python train.py --intermediate_size=704 --norm="rmsnorm" --norm_place="pre" --rope_theta=10000.0 --qk_norm=true --tie_word_embeddings=false --init="orth" --learning_rate=0.00531 --weight_decay=0.027 --lr_head=0.00756 --schedule="wsd" --decay_fraction=0.784 --final_lr_fraction=0.05
Each number is 128 + 32 x the weight over its row's rms, rounded and kept within 0 to 255. Layers, rows and columns count from 0. Numbers have three digits each. The size before them is the row's rms in percent of the matrix's.

# layer 2 MLP down (transposed), 704x256, rms 0.222, rows 141-159, columns 0-255
098:148109113150150089144095177160120102139119139130192110154158108112158130132151110123123132161118120119091139101124059153093164153113139162156051136135128110070115103053064141168097164104151091148154156166106122111166137131097115130158161168107104205123132121166051110084111065175146160201142110201129137119167086131097123187191173085111166129158116044132095117136065129098105138170155104182125166080106122119152168139097159145163116169173093141146137151178139170088139155135082098076108145110100141123122136102123134122101172122172142068118138143137163157140079129169122145114131100170146152135186123147171215122124067109189126167107087161145078168144108102082138121171099155141193057075111159150125114112113139122060159098112131166128130109133101131096154093174160151
102:140127119113122142093146141126105105204175131148126105149149083196125149115172083135042128194131174149127123122172075099171086083189052134114111129156165113103138165123218091156156112090175192136101128208156161167154146130164127102151168168109095104143130110134141089122087093118163164117089143096146117128095153109167125144156130122069157104122088143153156148055100150113085063089133109097176094108131109145162131114155096046179183105125101179128116064177179122103185175127135147108138151139161065148147087086145169168124127118134160127077125142140150151185113130107139124100111130094123157111123079104126163156204133185125145170112157102083142113118133115149141172103089150124132103118173122138118146102132109163066107106101157099097199138148112129142064146107168109
102:123145136121083068111142214160163156168088132143136108121163146075124189133102106127090054075124120143164155119093220140105118074099095140163080147105175132108139126125122115132062117158098074146114117115099063086154144106137151158153114165146138178125181120096079130161106137177103107177075153167167147123115054148154127117068087149194103118073163162111173067159159102114095121120091141145143169038149062095162153153106103135088123153160143177141189110140110158051099062194139133098128104104180157157126112117147145082131135171135099107094094111146177120105133124103126122133129159154116093142128127115184142155121138151151097064129089118113132108128100162151126151168123129154121120131148136140182114209146168109143136095150066133157170093186131097101161137138140113
098:158106079154134128091187151143125045148090183147124084114089190094122146172153130097164090171129101103068148113106161137088120121133064064113083115136149099117145108130153138137158120174134098144097129147080102114120144094112193121147138129064094120150124120139123199123116152074127173111130142163166038151214112082147129161121130122186140114147139092147045189122111149111165095142116085099095129136078118146151133132119115186103168142110100121139192096166152156104162142111166163113184096129104052165081081133164089077118095105087161146103133135128078168209146109118172113106120083143158147097109146119146134140138133144145091113092106093156181177122037175192147070157165122166133147187135109138116178137131123133074162129127162142161120140115131127103090116141109127
100:138108143117127100096204125115149148176169125080113109095097144100136146124106214090071096163120113130073118113136189115107156126132066148127056132107167113093114082112135096100134143114179135136137127147150110076203156163126101171096149128153128182116152093182129125115118127112173146129115157184167144112123086155091150124139150149155077117103132131154104096113092116159141143091095066084140176141093110077124195120178120122171184185115122153082137142122103141120113168138073138150137139083188012132109147123115128108131137106083159142095088020066153088104148156120121140120087114197142115130152139106122149052153141115152154094159103107095159141105160154063089075169115193155105120066094114148108077098143206106157109130146134146107107102169148134125115130098133109
098:096156150037106093116103152097101119129120098219157146175141112114107116111188125106100139134077076150138107087140120105083084155104148100088114097163139148166133158142102134075150146155126104118149147097115075128154170127099077142143120138127113122121130157096175128113105154152132113164082124106049118103097067151141146137103112158141155119120069081113151134105173169083143136135144154189098071073094107133115136149182211099066163166154136185116078159131181105075153151083125103100130109132168164151157119122072069073088120070116168151065169148193094151118123153127134126130173177124113128094131139142142138140183136148105089123167156101082053135125199121149170136143126160089132102105131085104172115079122156162152057163172145166146128095077161136131106139203123147
103:147140042160123135160186101068133118149134176103029147182118083063124117134156137187141129136127154117104154062130126112163132120159107130135157078142061113164107073121102174052159141113067026111133161099119102141113131151152069135108141129173081126127100108144076086164190106130136107112111167145153136162099125108168115094086137184150094063126137141190089100069091104147111115084085137048093179130143128141149107119144137124100162125099148085138109167089019125110141126154144142135106126103114157105119130121133121092118099078137136075153147146132161152143121073175157110122094128067110115148146152132105124082115143118115135146115148128131123103175144151163147117122174179170101176090110119108148148121164100079144182116077131107094199140124118155102102175099162080
105:108195146057154154079065149106078147179104127131127177086184175088140157176108096102147149076130088125165124121135134134099122117174085072151173141097191033112168185141138066114084101139120127221130164181121168088146119145134152120107066140128136117134200132098104136125141164088136080124141155178140151133157116114101100122187112136153122040158105139113121179135164136193133116163125137117154054140156105137142133129113116119160125169151142161182097113150142137162121135136159178094107158132087106145166145090119173097115167165163090119112183107167143140153129157160090098095095126173129093121183127124189133166154115159112110108103129191102171126159102112126139118096158184109121148168168153174091153097088146117113107126119164095143139113112049151081065161159139099
104:167142135155092103133128140115123166135135154126139161161122140125110185118127174119178154069127173067207108123124226114049154183109090136141124137112136103190121120173112181130133137168164176127180097140168093140112116133105099150100156104069079103084154105132120153104126097146136107157140150207142135146139122105168121125118162215138137085133121135129127137099097173102126172087166175135141145171142111131196118119145101063170137139155074177139128126097109126121120112094103160095142154160140111153121114088132144166093055119181109069112152083172128091096194126160083111177145141164137101101155109168147166108084141085168100099165099160117164115118064147091134129114175128079102104095150137164121092148107133115120202161112177145108099140106167209167038133137178151
100:158056151133148141196143114117111139164116190135110128095112154104099136108118161118034114097088151147131151131180127135165088145121166056107174116124146181150118122150087182145159060101164100133124146095115057188142119106169164091158112120140167088131135123139125153157120122139144124123171136126169115131173099172164129127109124089101113086132111128096229129128115124130094151100136137122156131147133204126125173082113094129137176133126101092196122102094131067139098118150092074123202149089124091154129136099111182146088147150089113163124139186149101065089090123139167099133110235123093115162065132134071114135157158174104161096160137096177108125143106117204146144106154074076177185111170070086188142089138128127151164116182104118111117140145107133098138105124161114
103:155091159150124116149174144169121164106104087157137156099192151120057137164206100101175141160097200134131155128190184062071116184123169144205135158105137149149136171118143137130114126116158179158061088104152148123146142168123146156154110156142154146167168068141148123131120118084100139094141167135159099163147129152151119114108138170128162070121154143077112108152174105061110141126143166114143086125136134071132132080132076105134099115077135127118166068160100158155117118120124112167128123133055188071163097147152039106161149176151149088174073070101176125092055146145126161143071135155097135191137112168148119073129139137093112208155131101134099110139158129105119113110136128150156095032157110109122130138169196119159178135153104144131147126144123119122116146146139097
096:163124156109125093113138104171134154099173104131159106100095133100161148136138156165092136102098136170166155131101193133067145175134129126148121100113158147111149168136123080135108123178164182149173107115079098105067079076158151145089130132095167095161188170107094112121104190128201114074105161122077109145131111152127163109210149094097106135208101141099143116124086113069076130078169142140147165106173129120094137123153101108117079141154089083124127097166103145103130083130096055126060179110116118174182155117100148111124161091113119150156112134174204133108099162164123157145078131130147077135144209161161139183103105164159158094098124105100123082110105172168137172116169121119128139203148146126148168135136046198081173116133103149100154092148092126100158160117109136
105:054087185099129152117150136093137142084157139141150119096115067199186131144146165118162141128124110161124112123083102112165108086081130093091127101093129107124138147068124158172087067072087129183134101169131114146126133133161138116067117177092195123169147158117121099123124151185142110072046141096095132126167121166139127192118156116144125180130139084134134147119152176093159157124154157116160120167095104138044111163157118147154165118112113109126124137138168108158144169156202121144122126196091137103141091048126157106163124139159181129154109140109060130127061111114100110085091158159107086138098134156083167125087141239187124149113130103095159149119117144080091177179122124086141145147125130129189190115149168099165063094163098107143113156133100096117135119128150172
090:057111154129131149155168109133092203043062154114154149093102102114115093124130129121140151135191127109175141119145160127127180152096107182127095133135157191142141122117129131202068109182160139136170132144103176182110113141147155093199097069171113131128114182087170104065113158096101113131132122143148143124087135161114084125129141099111092125120126139123115138107119176144134156099135170163168162181129085062100120201159116172126077096120158147103119108199128168201103089193147133132146207141132015131110081117142138105131103130187113091124110107076117166135167131109097146111120120136151124162115078123151103086135141116172155136103090144081053149113158174138120153117135135121116102130112145101146144135195073137059169123131138179114113101107092120138169087083117169
096:079088125158153088098128095122096135133132102062179155174107112124205136106156182147140088113080169152098223157094159099125091141114167137118157158181179108110104083109136104144120116117102163148178094133099089118127090139128082123169126177156156135076100127139168085148235094093103162162114152092101162172160135155130124066163176148163147134125153158129167108147137134156148114164152141114117114114088080157151096169185094140134155173106063121171141160140098122110095166110121128115071115102062143155089143134156161156123066125074144124114110126134124046113111132190187122064154131137104146112098162172123113092175208166145125129170153117149123113103152140143125161060098103134096112154142105102121107157116130174112142176199132055108137115117159139149079138120189109
106:104103162107164086152144127098175170118105204159077090129081168078110138125102109127118092108215182149174146178186120143114147069121118161118176136180109106152120158123175189189136145080101155104137142113118115088162103156155092151136144134120118104128103108119147145119158107153160148122085125193114054117131139139111191102191117075186147122132080166173157146090123080109078176117160163073132129133140122174096123156121137098191200117109098164113133112106111125123172065124117116105108089154121108118095122070116134083069148188144144133104119131162131138112165131105148089157163093078099116207108124169100102148111139128116081092074091087132138163165096089167147143107120111148109110079139132153147201134130166086130082114121090102086172157159151051123151072091095138
094:120161149162141144072127158088162101120125149104193108072149148092115119111139159110177141071136139196095150090173117148176109120121119163103168099133132104128198144141099184129109088116125106091141112181120154226159114061127148102135122086161168120111104055117112112157138156166166136139142125082107112169134189121117144126125149099123188125166106139121105179111136147076118085080164105150148137123099129139152123154186166156134088120125141143142080100128085105083199126107159093104124107151105134149070116080163100126094147144124184107145086144172121151095093124110150167108055109217058126091121119117138173130041131146155163171141153088150162068145109185103151086131106196106135092095156122183167185126103110150105057134172120140077159141161119076125104114136097152
102:077115109151142117188153184146114142155125195144166162102112140102119149184135121153139091179124070137067132135092134115145113135149113128127074134172179099105101113126122183134080131137129110163140088150113165108161190120103140137092148105098120150137121105165147150074137162111082186132155167156182092092108179125134159119121162109170133073105091116151082124137125138114121094143143160148164112099124080165140194175158093197100148162147145126124115134100112077177100087183123199120162106191132084142183101161129098070167147150194110133142145153104168146162167123214141076095175146154081184101151103112125127077129132139129147144128235179093134099182138101108112145132153128109136172165144124128196139157093124130090148092148159127166184080190130146043121127114122103
096:107175097134200139115149136151147088163085059133123164117154151119176062079129112115132205112143106173136127153147054131129136143153168180190118118135082094127147085134203092134126092044199124135097133127142057153138144122141149162101064148099137167103069217191163121164098117128082106164198122161148128070159132088113149168060138116132147139103121125128145155102174137102156204130117115099181108116138095116076144127103130113128107122129073169107093140111117198128128116185157107115141107132105150158122149128132072139132112166085090096158165132130127102084160144129088110092136104116093138124105096123099137189091162157122145145054159119085194221113138138092118078151140152137140139123186119105122133153125170109176125094091149126125099154118163144090089133130148107
# layer 2 MLP gate, 704x256, rms 0.233, rows 142-159, columns 0-255
103:066122176158151100083179091134148103159134125103125113094102150139123107115168157142195165131176122123136122137108150136161124106078106142118131160108130092164173122146106091218137096137141189105142115141200167159129093183149130101166095124104168163137047118119107135125101129102107159140133160045136105123104163127119107119111168160156103139102148087066193167154104164115085124091079110123144075122112166080092113143125102169155142141138150123174174140093146104198065157099132134139178151124211177146129112089070145153084167123106129156090145049152168100131145057153113146079066127173186084103097167109155124139100122094149155151088072084177129159132101112143160107090159090108137095105148139059138133143112080137167152156188090137105160123099161115079145140138169100
101:122136100154139149151144087116135175116152064172155140120086163073146176168135125133141136120098128091172105103150126107151157155115087127146106165169131179118163159158142096115083151107133127101100142134128135136181163142107119098154113126176124164152140137097067092124070061102126128177107136226162151124062121121169123143092140151155097117162172137126113167059175208162125133094099101108098112155117164148155115133124160126114143114094097162184146114062076161023112133152081045088148120119052151186110161109134172128150120121132137123039117113113145107080187162105146082129180180108137127075126114143129172119119053112090217156154155135130143142096120123179129105118101142124148154103127075132124175093124118132162134131197138119133076129118159159059101128148153152
097:116157101110124099137180133122122156153164101138098164054132160124147093096089110148105108103177084103087075156087147116095076148063116046130145115130109132140107108157109157136110191090104107155095116143101120147121175204150031096196109142125143097105134140176117105087099173112114133108114113147104080156121131170159080127183111112154153107107140088120153102135168131145127119112100128166130116148116131158179087098122115173156194115086190075105069112075110190138170158137149084102115134142199167170123235114154100093118195072134104094128096164136124092134134133089154136127113113156132091132142184095151090108097104151154085196131118094143147112139125098191161166189121128077166102158094118111082135079165130122126110196120083146096151142105155170105126084108127125
104:085162171179115129096150154132113131166130173131102114110115131149085164124056085140097164117148126129121103137176141154119129091133058181102167087083144121136173163144174163115142143082147121147090114156157127117070117076123108174059151170167098145132084080152196065131142110145097120147114149138204134142092130147144152080147128133104040143068091142115123171089184158140155084130078101069085087158113143131107104096112106142146097106089121090210073212093087179136132125151145140122111116125136110165175156096126174192113132105083115074167105091103151206127122098160083130119160128093139099118123148128116135101126086174131075165100121123119090179104115097150161092128128110084121136125086130081100132143111110084113100167099180125121167153103160106129192147178142060
087:170109124121092164048158173143163114155123110114080126094112137169182087131119117101131137159106127110152144066127171091142124111115166149175148144132114114103150142159108133154118135134147180064108091174081108113086153161155132098153079164084123080137112078123146094170102107094133147122131098083085180103164137185117144072083090116125101138150105176087117125091185105101136159150087115151142097157164125149112106072077122082115080127184091138149128129070146226115171106134074129111174127178097132117116095121132148142106124141109144141101112089140123122087149127138148121161138157140097180148158192152124121140149072088170182119070170075174176161141019145097158176199174130173169127083189143155122139112164104128088179106145184175120138137171096106098100118171120103
103:106127089145093133116168124123135113116169099151147153202113180129124147154144107170070144116104126138129156131142114132114172168084114193123113153142111081123093091138147136113180174150101111072172086153167124107062112110069129156147138115133139103148102162084148127154179161124083168130201105068160124147152077127085126141183094127130109137108119094169171137137193165141067151105096151101153104151183183171156113100113070124145100151051148147124175128099154157167145097138094118084130101124111084144084152134127164125099152149151127119071084172109125099063097128105123058075146164140223135120180138098131156208129135158136129182139142187119147128148108147134096117117103133134147148190117156099118131122159075127046105117158053167119071194187164138172146141126139100
103:145109063131148083106181143142175117109143115135088101071115159120114187181148086091128140166159126151125123137143060079134096133162130061100101071193185095108136132164147091132125087133085118084125049163087112123169153114145141068143173163134178139139106179099068100141171098161119110142174072125111114119105083076171096080100134068185171116131092097150125119101148137132114130140132196151152120208104158144177091162119136170125149126069156144188184131094169133152071169153157129153131117106127147129106113101157134098113170087089133126104098149151124148106174141055129160085136112157174152091124081128122093163146172092098121100164095106121140130146095126132173115102144161123184113107131105120101105138144203143129100169092186173065080119112112161108175150151084091
107:144196110224141132146180117139147166143120111129140153160104194102082140091089115156117139113139089078172177083088099102112157111139105155096122099198122156150108097148117148131144110163082142163093165111111091093068181128215121100092192108101084101119113123099126114126116114124149118125059099121087113179128118091087178113113107113132129143103161112115117132131124100157115090129097175153173104072111034144128140094090111181131124100166113081138107146214130141086121124098111132148144086096129119112107104136074096065130094134121108144163116095122156110149101158194161121162152174123101102120072155124158162172149124086116150143198121165131146112082140127176100124111198137135122156105134164124097141161164147091147139137101145094045144155050057145078109191085168135
105:136132093132136104109139093152175150095116094100109118120149147102100136092137155133146099121128093108119068100141058122135141146113148134170065174160096136188154143139105079077166097186182146140074133140203098062179081109131153074180088145168059131195105145129127151108112118159116115169128142163143130128103118148180174140125136140090081120113101165148130047112147091186139174121163134110116144134129149148134081139109174132141088144121156144157124183170067132129142154137167115132138119156097106112076175069102182104115108130106133074132136088145131121090195151086130137116141116090132130104171094177153174151142103107190078101132104176162135097130076134060091126154120183123096072134064150147067119122098218084166098138165092180151149186149126189126102151102125164
098:104139072103177191170088087136143072122162210071111130122142111104144093113107126119127049090145132084048104140107178114171166135091124151097134137136131193099112141126107192094096139163084143137129075174102086127087127166149062129120149107131169114133115143057106107132136122136138093138147126146117121147147135145106071150113108085181125143188109188098127111120119137103184162114115091129138079138146168115121151114170120073113094136154077118165170109183167177130122155174171075110181090155145106129116105112137113154163055107117203141179123102082207045158102148135115141124114203126097098098116129100166106120113160141102159127104092096070180104162155104065097136126120195092077080113136105129106117133158161132122156158120123139114111144176111090070132123099149115
102:185168105132118103105109109122148168112074207122093142218080113118140189120128116049112100125149128152160136062085135112174156094165160140113054118084091160137148119132135178101086181148164111156114112126082127174123126101113166205154123160101091102133152090124201126192121145079147158160104109107164100141107144095175111149154144098147112112130141129176158128127113083158151135128105119108067057126112098148175086083121123154126131157146099107133064161129112170100151181116083152133100154147163173085146140099118125188114158141086139115192170162148215115137109128159118193086150153140130173157088178115165076128115109086146161147145154130133093192148115110131140075138115120155164106172099097131080108141133115182166140162151135048150085093150136107092086122098124111
098:173133117141202163093171099164137163183152101109135166094165199038148098112079200141191144123113146147179111159154181145155108071125077129096137168144102122152145106102097100158162135117147162161116138101152193103103084103167135118119126166063167112128103131151124125145121148169134130033087153160120112138140129182152076134131142156121150184096163076150174129083108147152160059098140144098160123158137047145116160168145170116161160135143145121135081136059145151137148140140186136093137113115146150160131128069115144134153123114145119095129140182154108164116118148156106066127149150142114138103132172107181131194139163054072135103078147171147123131147120096120117147112127088107074128073139166112157105124104127129167134109146104150124172107127142084099188046071061128
094:119107169088108092074124150123175098188151102137099106113158145087151206164080154107111115059096146107074106125111121194164099170158125136134140099111139119137124105096078081081121114153136126063063174143100133168124153114142158085090137125079160117133133110158109122186177150145083106110103094104100155099150102117138097150135113073128186151093121186130175178128125130100113089210145112093095103134100094134115129119142133127140176161098107092126090181166137105107121109100170120115140146216183057133127078112096106095146159160069167143111108160088119158103132149158162166100124181107096074143111096163120154175123115181099106123118175121179160135163125097129110109153114148120132149175114132203120121105057122185151162118180094136128112169136132207102119163212160092
098:121110123076129185169143188149137097127136158092100059122109109135114221126174139085127106091089146158136176166096090138130136206068107178121111086154169192139145133182083201088102174135159106093133133118134137143129116169157101126118059187165116123090181145163138135092086120110152097145035179183114139159128114145154110149140117047150141157154168165088126158173121104143090128129108094104138132144123121115057113114152158119120119122118099171139115176149137064121073062114104140150161168197078101166118115107121141088156136151164132142127149156138086154101098100151100173069133138101099091094168139184208162091114141100123113095136097099129132130105125161133201104104097136117174117133118101109106127126088138131102179073136154132113092187135155166073128130121147171
105:118126125139144147151100112100165163177168104147125045114156173108129118136186121104110149100092210168149131106148152088137118092123139076143138148049130097144082129083104128107124079122150109172123076119161136188105164121146124136194113171116104141138047160055098122098135172163179108112130146073144129102091131169122149134133141140114078193141135165110159106144100136125073144168133140178163079140134161138113144147061074102151133109157186128134192162178169082126147143062082129086153158108087103135100140143109143130077112145138133114141137163118137123084137088137094172096120134051155146090148136121205104062169173131059087147100133081144084122101103130125174131104121109099087084094128065109152140091105102183073130152120125106102165132135093145092148130128044178
095:148172081136151130086121080158094154107101082124083141097063082082211146095116129151167119127073099134097147171164100102181121215111124094114135134194114140109138143168129127151138092147120121052158135094100124121155128062140146130148138168116090145154167097092137117113111082151122159181151119096080170126133112074215108083080122131121110096143124109154156130204149135108159144143141158083138137134126127187194131126137111125147115170152108142119192126144069116078136136213128118155098167085127154127140127136198138138115107131110097091146139061134150133188084107083121179117127110168098114103107111127075103147125097137157124146122182093194170116102134155115080136176106133152138139112098080186108115147117082144118132110125042113140095088153147084236100116095132157
107:082130140074118114140044143096160131116153090104102137105143118169134121117127204168120142125137086138119146126090140187085163072151104094091144132112150156167104120169123186124092089135050123120100123114077145120139147127078127127095113151167072064118111109144084144091065081098163151124157098086162096101079149120123138138145129111107179134142181075103121094150116129154190045120109117149071142143082097108139147126161098110138151140141142096171158103167133067153092093208137186149129112072115163187113093144137120122054140120102088118143087084162099146190134125116130110135170117083130125120081105171120142083100139164129078113089129107118124140150140123056137127136143060109153162081214185083148123106151107078161105110166101185132160094083090092078115119136077128
100:145157128161183152153071153134160087143162094145134176097113128145105142069075156132082064159122062191108123167165140113101142124061167100158133072166108115098111174160134123118115123097177123118112104098123091138105128132105095127073105144192175108072105126098110103082147125174123142169184146135101055111135116123185098196168130120133109155106089132116121197115160104078145184122131174149088144138130140104147145113098160122110154172066171099173079110126156127122166153138133157199105094100069114203110101116140086172147128126124116081164100099178119166105112086156156045089124129091138173131084102094112175170111181188127107104092122125097156168086062085167125128153128148148112161162121118116106187138109168147174171108115143095115146156129106118095086086131178105
# layer 2 MLP up, 704x256, rms 0.242, rows 142-159, columns 0-255
098:076116117154114160115134157148151130133124084082138113101086099071123097129108135108141095096101152139116086164109171095090186102131094124139142158133086109097077153140099109170115154198102155136147127188114130169111158135152067154150077117128150163111128145183104099148096135144166091151178111122149151181148073115129209105107112082200140196153168127166167070139144145078119149176094123168159084161092140178078132140107091133054140180152084092142091142132165144201106094119155074145169154195170142126124123168112096175161151116081131146106114138119178079094111110107150202063083109172128132098153126114137124154129155067109148147138054134104126126126142068184220110151127095144115120164167160137146133160107111104132095179108151131152124087101119130082136110140099192
106:094116121098132190087187170165149125121084110132110109109134124107141093104111081122126095101127121167100140128085151158130117083180091177147104110119198078110164122142133093151125082156113169134165150117162154132101154108117153133113106090143144155096171120200160107114093088098136161084159189147111128167127162098121111183135079096117067134153108149126122082063120207097201142156110146146158135138140141167177135130233127149138113090116130076138134110154133154174148108104145090106108134171122212173116166122179146096085126130116129104056129155150099159103121088118213132146125095200182168131113169142137172069106129127100122161156121066103170140187082171121185138134188133158133140129090123099174135120129112127132167153163091161079151131132180117153091114135157214
095:138118128139105140139098147084179097150033146137173093172122150128130144168155118138103120189090099152159159097107119084128177093163113175101094175137160104170154169126084123127131167170150177113143169150169130072136121152131133157042112083149113159134089115143126126130126073145143142133098145075096117147124172084086160133117145157116136180125105111153143157093084104090094159132139119166137064086153137123090223169107152156074098105112097116147168100130107110048166146151140148134156130106090127152149102132127134067092078116107135119081148152147100151141136166131137104109141143130133200109113168166122200119157143140176163120187108141127122182179090180084134046058126122161128074111094108167155151174093175142125128097153088162160179201170105134089062102148105098
107:071129122125164188118083096119130124114129116078135150088092130144150179122163152159119119118148158087128147139090173161121135094140149075129137131137136132157171174114106047160162165093137184123164137185107199139141119132107148157150130165142190081100116160058095161069177151081074160144098159192138149093106095101247129129163169135177167098122110132170165163114103106126140155111139129124165132160143140110150126151146069088169131174145137144097145100141187157125097155096142153161171142143126200109129212164128110190133107138107172152091162173120107090146135108147195102147119110181098085109127117091091138163160138108093154107100115132117168161129151089096090170156106190146154053114189152064149132128111109151139171104113113158111109070119109137175131112186131095
091:114123107133176160137097107161132166195190164092136169165125093088155091124156148150156116130069133160090117094135161045110102161118119083117089081129123119139120114158131132115173143133120142130121185148095143173081133093118062090168053086147075095178072145167123096114121195140134139112163130124162163116161159171101142138114134114062081153051165131125119192124161208091137161160117120139126184083142144100169094104158171128141079150128100172142091174138171093092112168097139061119130173136175057111123161229115097084131114114130174117132101101140126128069171170134054052083080129128122130095154114129145089112113133142134128134141080098124133145129131124125074148169124141145117128128146142133094123127120134111104118079150154181090137052138176147144123126088173148
101:128205174090082129096150114095128118124108154111156071138131115109129170113171060120134038084119152091130131148092163100108149144154205070131072131131148113141099139102074132162114169133133179142088113146079105157109147164155163169075101180109116159128156161122174078119133139135177120124088146121107137070110144132183152111154071159104101108057107112131159126105143162125148111146192082078106109112110078118106098142176146137181162134141064097137139051135109113158088139110094132154144157149086126144157100095130114113146070131127129070105232187115100116120181128109146118119104130132103116118143098186150117048160091141158110154072105142165062155098127126115113067115101150146127127091085201074156148106134188135153153152105147136148111141100107170146194149154163148
096:140142093102123115105109140119107134086129123155111083134145183165125120129174163168050152135097033158156089161158105189116121098109128150104137170058142113090146147117121167136154172181158083159135187072150133104087132119096139136167065151131118175107137095108112148131159059140099131150130155175176141158142116116067115133226107113144159085127148081068122196126092139133143123062166176113121144097146094117144121136125144140132102095125129137148107103157103109184151155088118114122120098171115166158128121098124090149151174122122148139156175073053133153182134137100078091082146091163112141073111139119157113104117135180142087183096149165122233095126121142162170204145136185159130138106102160123093157158070114105205119108104107192098119123119123090098103143169147121
106:115122088120163112122133135122168122146090120106087119089154111154057175118143120147185110126188188096176178115129189069124147132148090130113118166137142134110109103149128134188177110144134136151144139148163059118120158078074093056146141027094180133094070138111056155102137101103117129102113077124105066159163101126092092133156167131189118142146137141222157108102107176132132132107124158079179060116135155169127084151142136075127173143100110163173189129123147141121099102091096214120179132076186122080081128146097149072137099084096080093108125117145164134108106169138157164129121102077128143099115136037129126101110143135124138146139097097078109126108171174117110110083132088101122097131153138205166135094114102155099136167145132165095116153110136124121113135140153103
114:108125193136112092166130156149065099117117155136195150115137129099155167175105173073111152112111155129152128150116182121180125148186127083104180102117182115081130084086180171180095172085104112140099167122035110166069124141145119072108139089054191106062188114126143157130156150128160115109138115112182171101132075140074122050183092090139105157148111094106140202081122126150087115150118134163152095094124120152124125082131165103093140116128119159124108113139182139131136103115099131098100087107158171115152068201098096170068134173122095137167111181140109119150094135146130127139141122152171092175129152062122119153128129126065095128131159087114110159146151139198214117099147114123151161154118110135186151150124099137130164113114159091075128086109147097141157105147142109
105:119090159095110090145129122058103139174130102086086132142104139071129113079080120131100156094149137022100172099143129141125111044134104183173123165147128111161093173160117126127166150186127081155129151146086091118117132172169144140156091120171155128165162082112100114119113111116173171133088079146098149109124115176107162138091090099146174061124112071152068095119147120130156141066173103106168125130129085082169117144162168117157162171128093111118174122143139115076087109123084092128146127136171099154134063059100157095118155110139142153087112115108131152180155135093091124151075187161063133103152158123117105194109145092110056144074139127099107154110102137073110108183196174152154137171130132148130058172069125176157108104150137116113133118081080145118176136143134136
101:105150121132190192084150123168116155137130111121119067111122119109077104132122142086177161162132143139144075100083145168063135086129126111169218144139093075129139156153169217139136108163119113119076110144121088124162145109125103074180154079158144113176127126139135085170138053148102129141136104143157144093120115065115099132100077119137115117141086124107147099083080114125143081179101116154099152131177142155119147083146108125123114128063111134143127133077095138124113191076145147096171134078142134248070205081174136152126155130149133136171058104114081089105148136092133090115153105083096097143152139099151129095123162136071149157095072143100153080142167160140072125140116146086133137155093122106120107078128204097071116131200116120154081137132127160168132123143097125
100:115124124109098122163126136202166110138144096112160166134143141151181147137150096141085142164125200122115138073118082134154153124084192058146132102100148163090107174130187159111112112073143132086117146095109131145120064084091093145101101184155114112167079149124164129132126145179134140159160045185109153151136131152162116178133105138085148124135145124126108123139140142133156062211084143115184146102135206132091086132105064117109111163135119132089120122124073158106109166161104072173093095151142086084132135116165081114100169167167135160151107119118114083117148097097078100050150123168146086100118115098086107142149076149153048185101086125201168146128106110147057157157158079096169123079171104085162140123140143177084133133133144153113127121105130198109143100118149108
086:110109160126135161128148083145130137189106118160139104163148109109081142127142162133169101101047127134056115136125145174110141197171107105112143173108141120123133169152044028080161103138101137063136122142089144169129142166033126156138129114107125175131108091103079113098180142134100125082090134110095101087142102064157106159154081127196162115068129134156158112136124075093128109223139113122093114126149135135132118126169140162106153066123128139165122161130154117061207085072177146126116157139105075112142077128148147105121130133120126147098120149114170110076130127125109114093154148056103160153119146096083120182165099137104123144183129057121110153169141089121162127121182120080132127134172124147165093107091121154141136106163105104173125140168093155116178215167168148
098:078132099089177102107129154130145108142120163092081088129130151149148151110202097111142116164097080119102076153041068148105116101164120121163143098191131176173173127130135166223088133056124089159089148202119164164110140125131173157175090157084118170150116126147148121087052101149054106145118147096196087099151146182117119141153126099106139145098119133151146144124146159152100129094146183143115125119129120101090135134157181154105139181128108149087112128159130082107174111114127150157220112156158121145098078099105101121106131211133085144116108128144060088176081126099129144126161136126133097099172154111208127083082134124084103169123153131128142118079089129155166102151154093172089157080092166107132124123067164130140157145113151154152122084170131097113123075143109085
101:069154204082128118107102110107158153143161162122132092177168142119109145158113122104156126114112114118170093143112155092074165138138163183083098081112114123168123143125155167171090192132138189194156117130136124122141081154136117170142125127165143175186144136121081116125191071123091127129157133125153114098103155156156154178136159095159082129164059120074133135135176129099168063181147104121077127098107082118121070125103121143137181143166114149178176112106176152108112112130099117160095104191096152113086133139138097127090122069099119127136125196108123165110196068120126120094119103121099121161160078157159147122149162194134185138135081136147160100098207119139170143164103141094171074168105158125081131113156034091106065181184161152130141125106137097124183111101097144
102:114148151126103096116103115123196132078170169194214167113145068123142195127161138140151128072129108153124127116127182123112190099133068088069139173167110138159136124119118135206179114072107145099150120140039134107116182107129130159086169176142138110085183137123102148146090071112140096132131089095129141024077103084162147100135122081096147081134116072137153164179100072150163121062094112105123146140089128142138139107091106095159176098167125104090090152104137131139100102118124136074097190135113132144072106128149117161139149084169081175066157175126114086106132102085176136130178102125203081161108136187102135135103160143184091141093144166145089137153109120122114147138116141103143183143154144133091106126140112124113115163176166161143128069151106127112119159132137126
100:199191114084166177101156059109127222131101076130111110120125135097120072199135130124093111096119144133106085045117098047100193111120112174118159128145116150155078153155121166069138119099159111145117150156198117106095186042195147121116162175118182111131163137120113098157139141154079140119149183156130117148138128115123123145140136168139131122136082142119121158163137071099158145122170124091161172168128150143108096168145164122167125115145137089101137134088169102095130125091144112146101164142101149171084161129071128130166164108086147118178133114159152094124067123127128172113098121119056148139100163123108107150142153178150080123067107067163086128096066160181119167190168162174139137128118112164081101118127132124113095141190178130077152088145158125136103154176141122
097:168101073175136095144138150137092146153156114066118060197092144141109152128097145135162099143068112133142131105071173100120101126097142167110237182161135065120140107123168075100126165100127116128110077100133133122095150142161160118108089132195140155175094104167155140055128156144128121134101124147159174153112150169173104101115178102150173030139076105121086167060138078100161168067149134113106091135136059098162154119129133064149172120145120124111149165079140160109163125097127160138111146134131095092169104101092147130143137108111104087147117133106138092154153167097131108139124126155114161164120181166122124155102120131107170137120152129142084143122171115152141100132095029107120213136101134156100055148128123147045081165177113137153100178090119135130117104154170089